python train.py --head_dim=32 --vocab_size=4096 --norm="rmsnorm" --norm_eps=1e-05 --decay_fraction=0.632 --decay_shape="linear" --final_lr_fraction=0.0 --max_seq_len=256
Each number is 128 + 24 x the weight over its row's rms, rounded and kept within 0 to 255. Layers, rows and columns count from 0. The size above them is the row's rms in percent of the matrix's.

# layer 10 attention query, 128x128, rms 0.265, rows 0-63, columns 64-127
size [ 95 104 104  87 106 109 101 101 109 185 105 111 100 107  94  90 109  96  92  89 102 100  89 106  91  95 106 110  98 103  99  95  90  95  89  85  92  95  97  87  96 175 103 119 108 107 108 100  91 115 110  95  90 101  99  81  98  92  96 114  95 108  92 107]
[[139 134 130  93  98 105 118 119 141  92 115 111 164  93 144 126 136  91 131 153 131 132 131 139 119 126 141 105  99 138 110 185  84 134 154 153 155 158 117 109 155 139 147 194 106 140 166  97 116 125 186 110 154 144 114 127 110 114  98 118  96  92  98 145]
 [129 148  87 163  84 146 103 100  59 121 129 116 108 107 132 125 164  82  96 154  90 121 102  81 120 154 152  78 119 153 115 131 126 150 147 125 154 130 155 160 182 135 110 142 133 112 122 139 125  89 128  87 138 147 151 104 120 149 132 125  94 120 138  90]
 [141 124 113 176 134 171 115  99 130 181 135 133 125  99 119  75 151 103 107 162  78 137 161 152  88 149 122 148 116 163 154 129 130 102 133 128 106 158 149 146 125 142  97 140 136 110 112 116 110 157 124 139 115 151 133  89 103 101 164 118 115 178 134 157]
 [104 141 102 118 156 150 145  88 123 101 127 131 175 131 124 152 129 121 139  96 124 120 122 142 134 127 133 133  96 125 142 112 129 141 134 130 132 156  71 106 117 123 152 142 157  74  97 110 144 115 104 157 145 156 157 197  90 117 139 118 127 100 177 170]
 [132 132  95 135 155 105 165 128 124 129 163 136  98 160 113 142 103 145 131  89 136 147 122 142 131 144 117 152 111 151 123 149 126 135 114 141 124 179  76 144 135 112 105 159 150 129 144 149 102 106 135 181 153 139 112 150 155 118  97 131 151 161 150 121]
 [151  89 194 102 112 112 124 147 148 120 145 123 112 145 149 143  96 175 157 130 158  90 156 122 134 109 136 134 158 128 105 161 137 122 132 147 129  86 133 136 181  94 123 104 136 134 175 149 106 178 107 100 105 135 118 147 148 118 115 130 127 133 126 183]
 [141 134 112 140 187 146 153 135 110 116  97 118 117 126 118 114  77 126 157 116 127 109 129 118 197 115 166 143 158  70 119 155 110 121 157 121 134 126 161 144 143  92 150 106 128  97 197 126 114 109 129 120 110 130 113 142 154 148  84 127  97  86 132 117]
 [120 104 131 100  86 134 149 168 157 140 151 134 127 143 131 122 120 128 111 145 121 153 114 115 122 129 123  86 134 101 141 146 139 127 132 142 131  93 107 116 146 156 121 124 135 157 107 142  77 121 135 102 118  83 137 146 215 139  88 157 149 138 125 114]
 [140 185 125 125 169  88 146  88  77 111 143 157 102 141 124 119  96 105 100 130 127 162 152 109  76 115 121 130  83 155  94  88 120 123 116  77 148 155  95 139 114 150 119 125 145 136 101 140 158 116 139 120 136 128 156 110 116 146 146 139  93 157 138  98]
 [ 93  95 104 118 115 158 122  89 131  98 150 125 121  97 131 123 159  88 112  89 134  67 121 133 107 138 122 115 126 106 184 133 114 100 122 118 108 155  77 120 150 117 101 130 113 144 100 127 130 121 130 156  96 156 171 117 104 101 110 166 138 132 151 126]
 [122 135 112 127 132 143 161 100  96 157 163 165 121  88 126 127 136 141 143 122 137 110 116 113 134 133 134  96 125 106 135 143 137  96 134 120 146 129  95 116 118 144 102 145 111 168 108 139  94 138 133 116 129 101  99  83  81  76 132 129 135 195 125 132]
 [ 85 127 124 169 120 202  77 125  94 126 115 151 147 131 116 118 140  87 120  83 131 151 158 113 137 149 104 131 100 122 163 130 167  91  91 121 122 156 174  84 136 128 136 134  76 153 129  94  87 109 108 148 130 149 128 130 114 118 155 145 118 183  97 126]
 [135 141 134 101 125 107 186 121 101 120 156 146 138 134 134  86  86 110 152 144 143 143 123 126 143 124  76 151 132 185 117 107 123  92 147 112 148 201  91 134 116 136 142 153 167 148 112 139 114 134 100 131 173  84 138 135 132 120 146 124 122 123 138 112]
 [136  92 103 106 140 145 122 101 121 107 150 161 105 120 129 154 118 129 128  99 147 160 155 146  92 126 129  98 127 177 193 101 109 145 141 117 169 143 121 180 104 136  95 125 110 146 121 136 155 138 138  92 127 130 114 141 157 119 119 111 168  96 140 141]
 [147 178 124 134 112 108 155 130 139 152 144 185 117 101  86 132  97 120 124 101 123 139  97 100  96 110 138  83 126 104 152 130 160 118 169 123  78 117 128  86 157 112  98  93 108 147  94 108  99 164 112 134 122 107 138 119 131  85 120 159 124 143 134 135]
 [116 129  79 135 113 163 146 107 159 127 137 183 108 119  99 141  93 118 140  90 133 140 143 128 109 109  87 128 141 139 153 106 157 133 111  95  90 159 157 134 143 132  81 116 140 142 107 133 113 113 100 150  80 114 138 114 172 122 122 174 151 169  91 137]
 [120  88 113 139  77 155 134  97 101 106 140 143 148 106 147 167 147 155 155  85 136 109 155  94 155 115 142 152 152  88 134 141 158 111 146 139 110 152 190 164  82 163 125 120 156 115 175 114 156  92 107 134 122  97 118 137  70 126 136 129 146 122 120 109]
 [152 156 134 149 127  93 113 127 128 105 128  98 131 117  84 106 157 115 114 130 153 133 145 130 174 159 138 190  84  85 134 149 120 132 142 131 118 112 111 145 159  83  83  74 106 133  98 128 118 128 115 150 127 161  71 146 159 103 124  85 144 135 156 131]
 [138 157 110 185 134 128 157 117  99 131 179 145  91 105 115 163 126 141 112 128 115  84 160 165 158  96 157 181 101 149 105 139 119 179 117 126 123 108 147 155 118  95 132 119  98 133 118 138 114 127 150 109 107 118 151 121 157  97 136 107 102 128 126 151]
 [147 161 168 128 123  99 154 131 117 101 133 103 109 157 155 149 112 181 157 143 148 205 132 115 142 104 108 116 156 169 145 115 131 139 115 135 113 111 130 120 158 131 115 187 154 120 140 136 159 122 152 101 124  85 141 105 173 120 117 104 129  69 109 133]
 [139 118 132 151 110 155 131 124  95 120 101 139  99 129  94 139 145 109 136 165 127  74 165 102 134  97 104 158 123 153 127 105 103 140  96 116  93 196 130 154  84 135 127 143 163 158  99 116 115 101 127 126 139 129 165 131 126 113 116 169 126 157 151 104]
 [166 116 102 100  92  81  87 145 114 150 115 129 122 109 113 171 148 152  81 136 153 106 155 121 128 133 118 146 125 119 119 119 148 134 172 128 118 110 155 145 168 112 123 132 158 111 100 136 179 118 172 108 143 181 167 116 118 130  87 125 173 158  90 145]
 [164 108 173 114 130 103 127 138  88 141 126 131 157 100 116 135  93  90 116 147 104 154  99 160 110 121 132 116 138 138 139 114 160 117 154 110 120 117 153  66  98 120 173 104 147 133 147 159 123 136 134 106 139  85 167 154 146 118 134  83  76  98 125 115]
 [128 115 127 125 126 136  98 146  92 110 135 109 151  75  83 128 138 187 110 123 100  84 114 170 141 117 125  79 105 132 139  96 150 126 107 138 148 136 119 128 109 103 144 135 147  99 116 106 142 128 121 143 120 142 152 123 153  96 132 137 112 145 141 110]
 [119 108 141 112 130 115 157  98 136  76 108 142 162 154 147  93 128 134 162 129 159 141 129 113 118  94 105 133 121 144 134  95 103 142 136 124 143 151  83 129 101 148 106 123  94 163 158 135 108 127 113 141 149 121 113 190 169 148  88 169 125 125 143 124]
 [100  93 121 128 142  96 104 132  97  96  82 162 128 137 130 116 156 112 151 114 181 127 111 149 114 126 100  95 151 131 136 140 128 125 104 165 102 154 138 138 114 159 109 144 143 112 128 121 128 128 130 112 146 130 127 122  87 138 163 168 154  97  78 141]
 [138 130 162 164 156 179 126 123 165 159 109 136 142 162 118 137 112 168 122 114 113 140  89 172 127 157 131 135 125 135 124 173 126 100 152 126 118 173  99 123 112 117 102 123 106 128  80  99 138 112 151 124  94 143 124 131 149  93 105 114 121 144 120 124]
 [158 129 136 135 136 101 111 167  73 138 103 133 119 140 178 157 112 144 124 148 122 121 159 125  87 134 136 132 107 141 111 112 124 143 137 122 145 127 148  94 156 171 113 105 156  83 165 125 135 119 141 138  91 119 127 157 151 145 119 114 119 127 144 110]
 [151 168 114 133 160 124 128 166 135 123 114 123 117 135 160 155 140 192 143  98 148 107 138 127 162 145 133 104 165 177 137 120 134 135 122  93 118 122 159 109 153 148 158 131 139 120 100 113 121 170 109 156 113 126 136 119 135 144 159 132  84 127 170 131]
 [149 167 139 123 134 141 117 126 114 153 118 133  87 144 182 129  99 102 162 160 126 137 142 112 121 124 118 130  96 201 132 125  86 112 171 133 102 150 149 155 157  94 165 122 142 152 151 150  87 138 105  88 128 149 100 145 121 113 152  85 148 122 145 135]
 [159  94 140  98 136 136 135 174 118  97 153 111  88 138 119 120 118  92 184 141 140  80  97 106 142 111 178 135 147 121 146 138 104 146 159 144 129 130 118  87 142 113 118 164 100 118 129 129 115 109 139 136 116 140 131 115  89 119  90 201 141 133 138 138]
 [156 117 118 127 141 128  98 134  99 152 159 151 134 131 153  92 124 131  83 116 186  95  88  97  93 156 100 140 159 149 158 114 102  94 175 154 145 105 132 176 131 166 130 128 115 125  90 117 164 141 100 123 165 115 131 118 164 162  81 143 109  98 134 149]
 [126 119 105  99 178 121  94 129 161 124 140 136 169 125 143 147  90 113 146  98 144  94 100 109 167 126 142 142 114  92 146 183 114 126 125 139 121 151 112 152 124 105 151  90 157 150 124 129  76 113 175 156 107 154 123 165  88 113 188 105 154 142 126 172]
 [183 130 110 114  89 112  88 118 175 140 148 111 136 103 149 127 119 114  91 114 161 157 128 128 134  96 139  97 141 130 112 158 139 111 125 144  81 119  97 115 145 109 131 173 150 131 161 125 115 103 171 131 117 145 115 133 134  94 123 151 148 107 145 147]
 [ 80 172 131 137 104 120 104 112 101 131 116 120 127 144 188 108 159 150 101 111  90 160 167 152 113  92 137  99 143 133 101 139 108 142 148 127 125 132 115 109 147 121 137 162 138 112 122 154 144 163 112 103 161  96 133  87 133 163 167 102  99 109 159 103]
 [115  78 138 139 109 132 124  77 110 125  84 117 150 165  85 139 148 108 107 107 109 131 139 120 166 102  97 149  85 169 159  86 106 132 107 109 126 121 146 128 118 170 111 121 167 148 113 139 161 152 148 113  99 117 136 124 151 103 109 115  99 133 103  81]
 [117 123  76 160 113 159 132 119 121 127 111 100 126 124 121 146 119 103  99 100 159 138 114 100 133 102 106 167 112 116 129 111 134 129 105 141 108 105 131 110 152  96  87 113 160  95 109 115 104 135 117 132  92 134 139  93 158 114 131 132 156 130  91 130]
 [128 139 122 125 138 130 105 192 119 145 120 136 118 150 101 119  62 154 138 127 129 134  93 126  99 172 117 118 117 117 135 144 181 150 115 124 109 140 144 133 151 114 150 112  82 151 130 111 146 152  98 112 151 132 110 132 149 146 139 107 141  94 134 141]
 [144  88  87 119 158 125 134 113 142 146 136 121 122 152 130 132 139 152 154 148 149 163 114 151  88 115 164 137 125 110 116 143 131 163 148 165  98 106  97 159 151 132 169  89  89 112 151 121 118 121 106 101 170 138 133 164 143 172 132 111 140  83 135 166]
 [130 135 158 154 146  90  85 121 133 154 164 120 132 127 144 158 153 169 171 138 127 121 125 145 130 125  92 135 102  98  88 162 117 105  83  96 100 105 103 111 109 120 134 171 110 129 140 135 104 115 117 139 141 138 119  89 133 134 102 101 137 144 104  92]
 [139 158 118 112 128  95 144 182  67 128 123 128 101 122 131 131 147  88 127 111 126 132 122 142 125 146 103 126 117 139 163 107 171 161 125 112 164 133 138 122 133 126  78 111 104  85  92 140  99 172 108 132 104 140 101 142 109 104 138 162 116 142 127 140]
 [ 79 107 120 126 134 167 107  65 144 115 140 135 137  87 108  95 138 147  69 118 122  97 133 139 102 152 133 132  98 145 156 123 140 112 114 128 116 166  82 109 132 119 120 136 133 143  86  90 159 123 162 161 127 167 140 128 108 107 102 164 131 166 132 109]
 [ 98 115 142 132 173 149 137 116 139 159 145 172 103 136  89 158 103 139 127 113 120 138 115 154 122 149  92 114  89 144 131  63 151 151 129 103 119 131 117  70 119 145 124 120 113 169  74 115  74 131 126 141  92 136 131 117 171 112 109 127 116 174 123 134]
 [114 103 151 106 146 150  97 107 139  93 130 136 142 111  73 147 120 138 144 141 156  91  95 129 151 157  89 114  87 117 135 122 171 130 103 138 116  99 116  97 102 121 140 102 131 188 165 161  64 108 120 141 122 138 131 133 148 121 137 151 174 136  93 140]
 [168 116 146  70 137 143  91 146 141 114  83 134 128  98 126 100  90 135 136 135 150 138 138 116 124 109  96 141 129 174 132 109 123 135 116 132 139 170 137 147 122 171 104 174 143 144 119 147 104 166 127 130 180  91 152 129 100 107 184 158 137 105 136  86]
 [110 121 122 144 129 121 125  67 102 132 160 140 116 164  95 129 127 103 100 108  68 148 138 105 108 145 116 111 124 138 100 131 112 117 144  92 157 146 128 120 100 102 140 114 104 132 127 118 203 144 152 124 127 135 114 152 133 119 111 160 139  90 132 180]
 [120 183 110 113 103 110 176 118 109 137 170 176 134 107  85 154 123 119 142 108 120 169  90 138 106 145 102  82  94 106 143 112 129 146 156 122  73 113 126  96 144 117  95 104 124 162  83 134 111  90 171 116 105 135 152  99 153 128 103 144 131 153 120 139]
 [115 113 140 117 130 124 159 112 148 141 162 176  96 109 145 141  80 134 119 130 123 128 140 104 107 107 121 144  97 135 159  93 148 121 116 128 141 116 135 121 154 167 107 125 134 145 108 151 146 107 106 151 109 123 132  75 143 129  88 132 140 140 129 117]
 [148 131 134 147 118 140 158 134  97 140 152 128  95 114 142 146 136 146 148 155 126 145 105 137 116 127 163 161 104 122 140 112 110 162  98 117 107 130 128 145 119  89 142 154 145  96 131 152  92 146 122  93  94 144 111 141 120 134 124  92 128 123  57 114]
 [173 158 139 111 171 137 147 168 122 115 147 114 100 105  90 119 140  83 143 132 130 146 117 143 107 135 120 158 138 128 138 142 159 148 161 152 137 107 103 128 142  71  78 118  98 119 116 106  92 127 102 107 138 158  96 149 146 133 152  70 108 142 145 127]
 [131 107 122 121 151 158 133 112 114  84 108 112 127  98 146 151 133 152 130 102 123  86 140 137 112 133 170 138 102 140 133 117 140 149 120 147 168 162 114 145 117 162  97 106 108 119 130  93 165 129 127 125  74 117 164 154 131 104 148 119 152 121 142 120]
 [149 132 113 112  95 103 123 115 132 121 158 114  88 160 173 184 118 152 130 156 124 151  81 115 151 134 157 128 118  66 143 146 103 157 134 120 160 113 126 129 161 153 131 101 117 153 152 119  98 112 133 107 124 176 110 144 122 120  92  77 144 111 110 151]
 [ 98 107  62 115 135 119 111 168 182 138 167 152 135 123 129 170 120  91 122  96 105 100 130 170 159 118 112 131 127 109 140 109 169 150 160 144 125 136 123 120 153 120 152 105 117 121  76 113 116 105 125 149 117  91  87 121 142 101 130 156 173 180 147 115]
 [153 149  83 119 121 114 122 142 101 166 129 140 106 140 147 111 119 113 100 150 151 100 161 147 121 132 104 120 135 152 148 127 130 127 104 128 147 143 120 128 162  88 132  96 156 173 102 156  91 157 122  94 141 186 126 124  97 100 131 137 140 163  76 161]
 [123 146 153 123  99 143 113 114 110 111 111 145 125 109  96 125 155  81 186 105 121 196 126 166 111 139 130 111 140 106 144 155 153 121 148 125 142 112 129  90 103 107 107 145 125 164 169 117 118  83 188 139 112 125 135 109 108  93  97 121 110 129 137 120]
 [145  81 151 143 133 127 129 105  98 142 156 137 108 138  85 126 151 210 149 107 138  82 123 134 138 106 118 128 136 122 170  87 111 131 109  85 133 137 112 158 110 103  85 124 110 131  80  92 113 133  93 194 133 127 114 148 108 128 142 165 119 130 132 161]
 [117 164 150 133 177 111 179 129  83 139  91 153 110 171 172 105 129 133 138 121 112 123 139 114 128 106 109 135 142 154 103 140 117 147 125  69 118 111 148 140 130 124 172 122 126 126 148 147 141 142 121 122 147 154 108 172 146 125 120 177 164 109 146 148]
 [133 134 132 145 138 143 144 123 128 116  79 172 104  47 116  85 112 135 157 151 113  96 140 132 157 109  87 137 177 114 149 119 146 140 116 127 149 126 169 120 113 152 130 152 169 111 139 112 139 151 152 117 115 150 191 110 125 144 150 144 120 127 120 120]
 [117  95 132 136 124 131 135 106 136 149 141  91 131 119  99 123 141 145  95 119 147 126  97  99 171 145 138 136  96 113 105 142 133 107 116 117 135 138 122 131 149 144  95 163 150 114  92 134 143 174 100 165 160 184 154 155 150 129 124 150 133 140  80 123]
 [152 105 127 107 159 112 130 165 143 157 100 157  77 149 149 176 123 166 142 135 120 130 114  82 131 135 191 153 192 130  88 128 136 146 169  99 146 125 150 113 127 134 124  88 111 123 126 125 157 136 139 138 143 108 140 146  98 159 137 122 117 155 145 145]
 [121 137  88 158 153 141 150 142 132 130 107 127 128 143  97 131 152 161 105 158 133 134 166 119 159 160 122 133  87 135 100 117 110 163  99  93 132 110 122 108 156 148 112 165 113 121  89  99 108 144 104 169 154 142 140 151 125 139 124 110  84 163 125 109]
 [157 123 109  86 131  84 126 123  92 176  98 111 123 141 130 129  97 165 106 148 107 159 133 140 180 108 131 189 118 148 129  93 126 117 136 116 114 134 151 140 161 100 104 118 125  88 161 125 146 129 115 116 109 137  89 150 169 166 144 125 106 145 110 115]
 [135  81 145 148 159 126 130 138  80 128 129  83 116 106 112  92 145  84 168 102 100 147  84 102 131 125 156 135 141 101 131 120 120 114 111 144 129 111 195 164 114 134 128 110 129 143 105 131 151 128 125 165 138 126 119 140 121 123 108 174 119  87 126 160]
 [111 103 139 139 141 157 140 111 130 109 168 136 129 111 129 107 116 118 129  95 138 133 117 129 139 130 138  84 140  74 183 109 133 126 155 117 159 146  86 124  98 168 158 121 119 151 117 105 164 101  93 118 124 118 166 142 149  82 118 141 113 114 115 124]]
# layer 10 attention key, 64x128, rms 0.265, rows 0-31, columns 64-127
size [ 95  97  97 106  80 107  94 104  86  89  97 106 100  95 121  91  96  98  86 113 101  97  90 112  98  97  99  99 105  97  89  98]
[[127 138 124 160  85 102 172 120 128 146 128 158 110 147  95 152 127 155 136  89 145 150 131 108 104 102  97 191  98 161 122 102 119 177  88 145  89 156 170 131 138 116 124 107 122 114 149 137 130 115 113  99 142 144 149 105 167 138 111 156 125 134 125 110]
 [163 207 141 110  78 176 136 154 135 123 135 125 136 137  98 122 124 147 137 136  96 114 142 169 111 144 147 121 157 132 116 168 142 141 145 145 122 110 138 156 152  78 105 144 126  89 158 136  86  93 143 104 113 113 132 112 177 141  89 130 149 138 123 103]
 [138 116 130 122 158 162 122 163 136  82 167 120 143 125 125 145  94  96 150 127 158 108 119 153 147 125 170 117 142 100 162 136 166 100 177 114 129  93 154 162  89 109 122 138 121 118  99 117  95 153 139 136 124 176 124 173 106 154 128 153 145 154 125 153]
 [106 114 155 138 118 121 146 119 138 146 118 154 146 162 110 114 115  98 145 114  86 115  96 124  88  69 118 133 103 122 133 102 161 119 105 159 109 135 104 134 129  30 115 129 118 134 121  78 165 155 102 131 172 153 129 116 114 162 109 132  97 126 135 139]
 [ 92 139 103 116 106  79 169 111 118 160 137 144 144 164 114 129 108 142 160 102 160 123 142 105 153 142 130 116 125 148 136 107  84 139  99 128 115 116 107 156 144 107 122 129 111 127 103 138 134 143 136 115 170  88 125 104  75 134  99 103  83 104 125  73]
 [113 141  66 130 119 127 111 141 113 127  80 122 121  88 155 139 151 148 151 136 104 127 136 106 105 140 157 111 126 126 155 150 106 163 132 136 147 101 111  88 143  97  99 118 183 140 141 115 153 133 125 159 112  82 141 126 130 131 168  98 127 161 121 131]
 [122 145 120 135 119 106 137 162 123 112 124  93 146 185 132 162 127 125 118 121 128 116 117 104 134 102 112 140 153 142 136 103 126 131 148 114 125 103 154 127 115 117 141 111 121 152  94  55 115 121 115 166 101 143 160 171 109 134 135 127 124  99 135  63]
 [148 137 184 123 119 113 144 157 175 156 146 124 135  97 136 105 162 130 136 125 157 141 129 121 153  99 174  81 106 140 102  99 131 130 157 128 158 119 108 154 105 102 152  77 134 157 144 154 128 141 190 132 127 141 114 121 117  91 126 150 156 122 115 133]
 [130 147 105 144 104 141 140  80 126 115 134 157 150  95 109 160 195 119 102 117 106 134 167 111  93 135 128 145  91 120 132 161 198 137  95 116  95  97 104 127 166 121 143 145 139 145 115 136 164 109 133 102 152 174 129 133 104 136 153 120 156 148 169  93]
 [141 140 152 167 153  96 127  98 137 118 105 130 120 119 131 103 115 118 123 119 151 184 177 157 133 108 179  90 135  89 143 108 176 120 121  84 139 159 120 146 136 110 100 118 158 122 136 145 145 135 139 114 138 123 130 151 132 141 100 107  92 169 174  92]
 [141 100 148 137  91 110 152  74 123 130 125 125 150  97 100 162 169 113 109  92 103 141 112 114 112 106 101 111  67  91  91 146 117 134  71 139 110 118 109 158 111 109 138 132 135 147 126 112 124 139 137  96 153 146 126 115 129  84 150 137 165 165 151 104]
 [173  92 140 124 133 111 154 122 127 133 104 133 166  92 151 139 118 142  88 159 144 148 142 149 137 123 139 137 136 161 122 119 160 146 110  82 130 124 144 157 124 158 134 130 141 136 164 150 161 116 117 152 151 133 155 120 140 156 137 131 128  79 127 163]
 [166 122 110  83 131 149 112 135 145 124 150 163 140  96  98 131 100 119 155  85 140 106 116 128 154  92 111 110 126 124 168 112 169 122 127 119 119  88 122  80 139 159  86 178 110  89  99 140 107 165  96 184 124 139 147 157 139 154  92 158 112 153 114  91]
 [124 105 182 110 119 123 120  81 123 101 152 146 159  91  91 114 134  91 150 107 150  81 113 139 174 103 152 168 150 130 105 120 157 111 121 136  93 144 107 117 135  89 112 152 108 125 158 175  78 109 117  94 128 107 108 157  81 144 137 113 148 168 181 114]
 [ 94 150 104 142 122 138 175  95 127 146 163 142 145  84 111 157 147  98 130 112 131 125 117 154 132 102 123 124  84  89 149 112 145 147 115 140 106 126  70 141 158 106 104 131 151 136  98 105 118  96 135 118 130 106 108 117  94 102 118 120 131 154 181  94]
 [140 128 138 153 131 103 113 139 150 141 117 144 152 114 124 156  96 106 134 143 104 113 126  93  87 136 165 135 100 105  82  99 115 143 140 127 126 144 129 121 141  94 169  88 138 207 114  94 110 160 115  93  79  76 142 131 121  96 126 115 145 109 141 113]
 [119 159 113 111 142 128 171 154 125 100 156 125 134 137 202 134 109 130 117 135 131 156  85 115 109 127 116 104 143 128 135 125 107 119 129 115 170 120 116 158 115 121 208 148 109 109 136 121 169 138  91 142 128  96 136 136 103 138 126 122 137 110 124 117]
 [162 134 183  95 109  87 144 140  92 124 162  77 117 118  89 158 151 105  99 115 102 120 115 107 137 111 100 141 135 108 140 153 113 121 115 176 147  79 122 126 145  87 160 172 110 149 167 180 110 134 143 137 116  75  78 157 129 108 111  80 165 129 142 142]
 [112 113 109 151 137 174 109  95 157 149  95 172 149 135 139  75 106 116 134 137 123  91 151 182 131 116 110 145 139 135 189  99 189 145 125 145 121 145 123 146 118 173 123 134 136 112 134 111 108 127  84 126  88 146 101 155 130 137 118 112 120 137 127 138]
 [121 168 152  99 101 132 125 128 127 126 106 108 132 112 168  94 126 129 127 159 167 125 132 131 141 132 120 171 145 120  94 152 102  96 132 156  80 141 115 129 163 148 131  93 139 127 170 103 142 120 113 110 136 138 120 145 156 144  93  61 165 125  93 138]
 [125 137 157 132 130 111 156 147 164 168 166 166 125 116 122 175 127 150 134 136 143  94 141 117 110 130  97 103 135 146 139 111 123 147  90 104 159 136  95 112 155  69 141 160 109 156  77 148 114 158 123  98 134 115 165 112 107  90 135  91 135 130 144 146]
 [137 162 101 135  90 129 124 143 142 105 117 129 115  97  86 168 145 128 173 155 136 131 152 140 150 125 172 140 108 142 111  95 127 174 161  92 123  90 133  99 155 109 113 134 130 133  94 145  80 137  97 124 108 128 178 130 135 128 164  98 102 160 125 135]
 [ 85 137 128 140 147  95 123  90  85 127 123 117 133 129  80 152 106 129 111 150 116 166  84 129 143 127 129 168 125 142 118 141 193 140 155 136 133 126 126 129 124 132 125 109  88 105 129 113 143 111 132 137 124  97 153 136 101 141 116 117 111 105 118 136]
 [150 104 134 133 130 127 130 129 120 148 135 170 103 125 108 145 165 168 132 147 144 139 124 153 125  98  66 167  88 129 131 101 124 114 119 138 132 142 102 148 162 124 167 157 114 133 140 139 104 158 118 154 142 159 138 139 173 123 173 117 129 122 121 132]
 [156 135 142 141  99 174 151 156 120 133 117 104 146 171 163 142 153 170 118 120  93 160 110 128 151 137 130 162 148 146 132 132 108 140 148  80 145 120 116 162 115 152 120 106 136 124 121 150 130 155 140  95 103 130 127 122 149 105 141 168  98 103 135 178]
 [168 117 120 107 129 106 150 151 148 118 127 183 146 130 106 116 129 144 144  98 130 104 143 103 152  86 106  89 111 150  94 154 122 140 140 119 143 104 153 115 101 146 152 121 113 158 132  93 141 148 144 142 193 143 143 118 107 115 130 241 125 118 115 159]
 [117  98 104 127 145 127  95 122 183 150 145 153 123 124 102 129 158 153 118 125  87 134 140 108 158 114 164 148 113 104 143 101 124 107 120  92 163 141 173 114 110 123 171 124 152 116 134 134 166 153 116 115 119 127 141 139 116 193  95 120 109 108 146 108]
 [145 156 117 130 123  99 126 151 123 103 130 106 129 127 127  98 132 127  95 131 152 134 171 155 180 116 166 143 145 131  99 112 143 113 159 136 154  97 167 171 128 115 145  82 100 132 147 121 144 134 110 111 148 107 139 136 142 165 118  94 115 123 169 100]
 [141 116 128 155 146 117 141 124 145 110 165 162 147 137  66 150 143 131 125 146 124 129 171 154 131 156 118  99  93 173 105  97 128 173 154 113 136 150 115 114 143 159 133 157 163 117  72 193 112 154 124 151 110 153 113 115 171 134 146 111  98 140 175 139]
 [124 130  99 136 141  96 154 139 129 122  64 126  87 142 131 108 117 122 115 156 149 102 139 158 131 102 124 119 182 112 102 179 124 116 115 114 121  96 168 111 164 116 160 121 170 137 150 149 126 151 113 118 139 127 112 156 126 155 156 111 147 113 115 133]
 [167 141 134 119 156 102 137 126  99 181  96 123 132 150 135 109 116  75 119 106 138 129 102 154  94 149  84 142 149  78 108  98 133  93 103 131 113  99 137 107 137 100 133 104 163 140 137 168 126 141 164 145 109 171 129 111 136 127 113  96 146 120 124 146]
 [114 103 135 120 139 168 108  96 131 153 140 103 171 111  91 159 110 157 106 102 126  93 116  98 109 134 121 107 174 142 154 133 158 143 145 155  95 125 134 119 153 135 137 118 118 123 113 140 149 122 132 114 118 136 146 110 128 110 121 121  95  93 114 102]]
# layer 10 attention value, 64x128, rms 0.341, rows 0-2, columns 64-127
size [ 93  98 101]
[[147 179 105 126 147 122  82 124 125 118 102 153 101  97  92  91 129 132 166 178 136 142 174 106 119 125 148 108 104 115 189 113 120  97 136 100 115 141 148 113 141 115 123 147 139  89 164 149 111 100 156 123 109 140 121 146 119 121 108 153 157 144 140 140]
 [111 131 127 151 137 130 141  96 112 155 144  63 157 140 135  48 130 113 108 109 132  97 138 122 186 111 122 157 133 123 104 121 188 165 163 143 157 111 133 114 138 132 103 126 100 109 106  90 123 107 110 169 146 135 153 123 135 112 135 155 154 150 135 133]
 [172 162 171 160 106 117 112 118 127 119 107 117 167 153 146 118 134 120 100 101 123 108 156 120 120 129  78 114  98 144 149 105 157 169 129 153 147 156 146 138 144 129 136 119  98 139 145 109 123 128 116 127 144 120 108 121 165 164 125  85 152 107 112 124]]
# layer 10 attention output (transposed), 128x128, rms 0.432, rows 0-2,32-34, columns 64-127
size [ 89  95  96 106 102 114]
[[ 84 166 110 120 138 174 144 104 151 154 132 119  80 104  99 114 150 114 150 133  80 133 126 112 169 122 121 101  90 151 128 136 124 103 141  80 106 134 112 135 122 125 147 133  97 127 152 130 141  79 147 110 166 162 123 147 127  90 108  72  77 119 140 128]
 [187 135 160 138 133 139 126 110 151 140 147 134  91 101 135 102  87 116 186 169 120  89 124 125 114 117 162 156 121 137 132 125 164 116 123 136 152  93 138 159 122 132 108 123 133 113 113  65 149 149 140 105 130 136 118 104 109  99 107 104 127 173 155  96]
 [155 117 133 111 107 163 121 135 127 160 105 110 102 129 145 148 107 137 121 122 130 102 138  79 131 129 102 135 132  92 138 153 100 149 168 123 130 122 113  97 191  96 112 153 108 120 115  89 151 100 119 134 119 136  80 145 203 150 127 110 125 116 136 135]
 [165 115 148 151 126 119  82 125 139 117 136 163 168 123 147 147 142 102  88 104 140 139 148 141 114 172 137 130 111 162 166 139 165 116 153 170 127 140 121 145 170 121  53 169 122 129 136 119  99 157 147 136 113 139 141 134 133 129 168 143 186 149 133  91]
 [ 73 117 135 132 120 126 118 155 131 123 143 150 109 193 147 136 133 119  99 128 126 148 120  86 115 144 108 118 110 133  89 145 117 115 128 102 141 151 122 137 111 112 123 112 124 140 117 146 134 147  96 145 181 145 126 151 120 129 138  70  93  55 134 134]
 [146 130 144 148 132 121 118 120  68 147 110 103 101 139 181 109 117 133  70 112 112 155 157 173 142 125 111 119 127 127 103 160 132 137 104 124 128 137 121 110 126 126 155 131 165 113 149 170 149 115 179  85 140 119 148 124 127 123 142 142 115 100 118 107]]